Each number is 500 + 50 x the weight over its row's rms, rounded and kept within 0 to 999. Layers, rows and columns count from 0. Numbers have three digits each. The size before them is the row's rms in percent of the matrix's.

# down: layer 7 MLP down (transposed), 896x224, rms 0.0395, rows 884-895, columns 112-223
# up: layer 7 MLP up, 896x224, rms 0.0494, rows 885-895, columns 112-223
down884 098:573470578568518499490480485579521505456440548582491451442490443459449518453467513586496524451465527443463429430532393525572539444532499519502561514523550432467493513516466472471509507481485472502563543501455489509505505408624526539484496564456473506515519514555443505411440531536546539500463587492560492577522468535478593450477535486461
up885 103:541530389525470518510461576579521520497650494524466449398520410529420620518528552477457516446404475476473461516530493491386547602507606511449491506508638466568419507478424421457432437576499426469466369482528462503541536518545534468569563418517517530522582539511494573553551542467496466458531514478461548507567497464475525518503549551512
down885 102:515552478448425555449467540493451430468384491434481559494496494504454498575503569558509474378451516498474446470472342535530482568488550485423492513473509514530480481437587501501483477534497490574510557503536456559465557465544582563518565447564496505494566520529479482468452513494516480573618414396577545462587505531592495493534486448570
up886 102:581423489417451576402505579560463478497569464484511501503539492512503463594547541491507477475524513544567551538512527503472510508592574487499364458474509494439537543512553491469541550447582550423583552518437510482492451542469519605501568472442438544431534537518536458538460468539419517523520463587524500519481516493481441470398461431408
down886 100:515484534408477493443433489458557477511405544465404536479476501483515533485527490536540501513465434456474460626431455480390508535492519592585531437460509516496504554485377426539560561516468474472542555506554534571508460503440566527455534475352469429540505434525444456488479451504501493456538470444555542553515482590469496492577404512431
up887 098:457384464483513458456461488584556554526595532518490483505525399513527499483591576495458505496459541450580483459335463490445480478485461541425537451502477487436441511529516581495466452537496527471491403435475510442523536505458539539466503477481475340542475539465428546481460516557567559414402562597499512507529526352375580600509466425491
down887 100:488492485580397501482563481502509547464466562418408421488539463412516541602486413604562477473616361463498487484457465471610430519590502570515567512468477397462529579572401579473478528453467384464575560423517439495531464571441514486512553435538525459545602449513519424524563493454544467440580414476478500526439508475525493501521412560547
up888 101:601515563523571550612405495497422548522544515514532561533521500455505514543510464514483561429551388503451458480586473477421468531435433462395394487464512450508526512411489582535490456525517467436477489468464446509480443487476473576457543479470505473467456399441521498481511491547536418498574470481513621434523600567499462501491479549542
down888 106:459537546542474402495503454486478504571548511463448567543477528463464488538480441514394432500549645433536476366560423564600478606550539484557515468495490446351498503520508525470549570427527460477500552552520505485546500517441473499512516494489508507602556571412500409440526437518530495496459481534517402585480474570433455385419565465507
up889 097:511536439396498553499450504478526467478496465460428441457622385505542456491527482543533569562415435439491455575456501453382474512624570460357437475471467574505565438474468549537522419506517490516472417581517447455552490558513494513536471479489449456502505500533478518527496453494481508399534484538474510511411427500435497489583445555506
down889 096:485574438471403463561537408474479536552500500460411496483538493479509423584601579535569495462588482490499563455481517517549495428500520421496538440500529445482493512546559487534478589499442433408499515442550544542476476442585518426495577470551529454471479654424519563573483594435532489539463462458540524461485536467541427520486504432504
up890 096:519421545482511552516500529537466408470443491562488579437473526520477473460479501569571583531498504487583480590463482552444436433501604528419568518436547572571487534556555501507501531513471480409490534512460414523462448437490475521456523494483526467527612455499470430472561503506491453498514506517406457467492565514500451490406502468455
down890 098:485516517463539537519438408417566595535546469513461561499544492533548394474464458535582550476510463469526513552505475482557476493532482504623525449528474429550508542571504500518563606519365489582518556438517488453453530465494509488477531434450488538532461435513463538447498536576554581499530513440505503504549464468400423531471434497526
up891 096:571531442458432582523579475508495465500537489419553562397589520469477535476501513436452526494355528506415443534518494485473534491460458565488504536479472526443498655508425616398498488396499540569384459555484509423505524471448509549463535512478439546527517468358511559503477558614542418406531376580431497473490528529480515538554436471451
down891 099:512450457503644434456502505426544452457611491535561558593513438545447446583398527549553491555473398565379440609517506507504480454506457542554599522563487570482583484521501425565471503456581440456481517438434459557463517479560508462484489594432539476473518507553462481482506529513523440355481455442433489459417496483437468514538471490530
up892 098:601502431497530535443533536527496510477534433458462566524508440476471590551568551448480471561370480450565539469468492481466457492537460442527558507468535439506480525528469407467457396494498483447502501556454495490407503563575534504515548451516406486481504435509481566512485470562509481524491503512478476474509475476484591513420506443579
down892 099:449489590461496508520534510520498413462484453417547559509461575514557442527534565492496515556505537542486502548551554451496526473499452469555403466521488447561506504510498548442445473459481487601609443546560520430437522384500559465540466538547436554498600552615553514556460472518470412496467485414603534507416461444528436567519551555487
up893 101:450535397499448470659580504513467432471515443576448532467544548453552482491415347506479530479468454566490494515518528511516485497431453472557423449460472455535454539455465577448505507476502552544505500556478405439468450581410499585400488463520471526414559505506419516495498470573495361509506470463550552553512498573515477560445488517482
down893 101:490476468508438458534464429471465570436454515429506497556555523518465422575502475533419443411608507405583557488605517516540569511527581530493607507523492476523441543521575487578578493380486470442409442499439518429547447493584516562483529504482498596507477571415464523501493459514515605525504431567462527472602570495476598568506430478528
up894 100:560487495518430512527502458516467505446512597537534514482435394520544466510551440506538511486499496562468505535523456392493447429514420502549525516496546504398502537555388491491567478472404504545438475553430431433530532462473439523435541395439451535537625487528486581529473482555409504482457531590492569519489489476532563509612473514490
down894 099:445449521522485504368399547457577496453475528484469464554585478500484537513539541468541480502563579483513530425453573564510497527516522602513546425459523500417503398512479542571495523442551506453512392394558480442553485514516567600508398443496509516470590541421471471518488480532511538511529419429467490550544600530491396554427528508483
up895 102:513445529429448500426445436523514558524522481564497451439567476391570480506555544488528499429385438473576518550476483499501519506502570498568537534509533485487475444444414472472511569490452489385428398543437463501540509541472512491549562429460466465484522556463412539430453465460576505434512544401569439508586486550419612456512553530512
down895 107:464451515530553562497532558486483552527539537496459455517472614494469434457437580508583510535422449577408526560486572510444489530561428539530442429466474527515389492559423613557483523407595560507567482472504510549479543435511503589458548477568490447542490412636458454496431467526544444559473465475497481521404399441527422497528474462445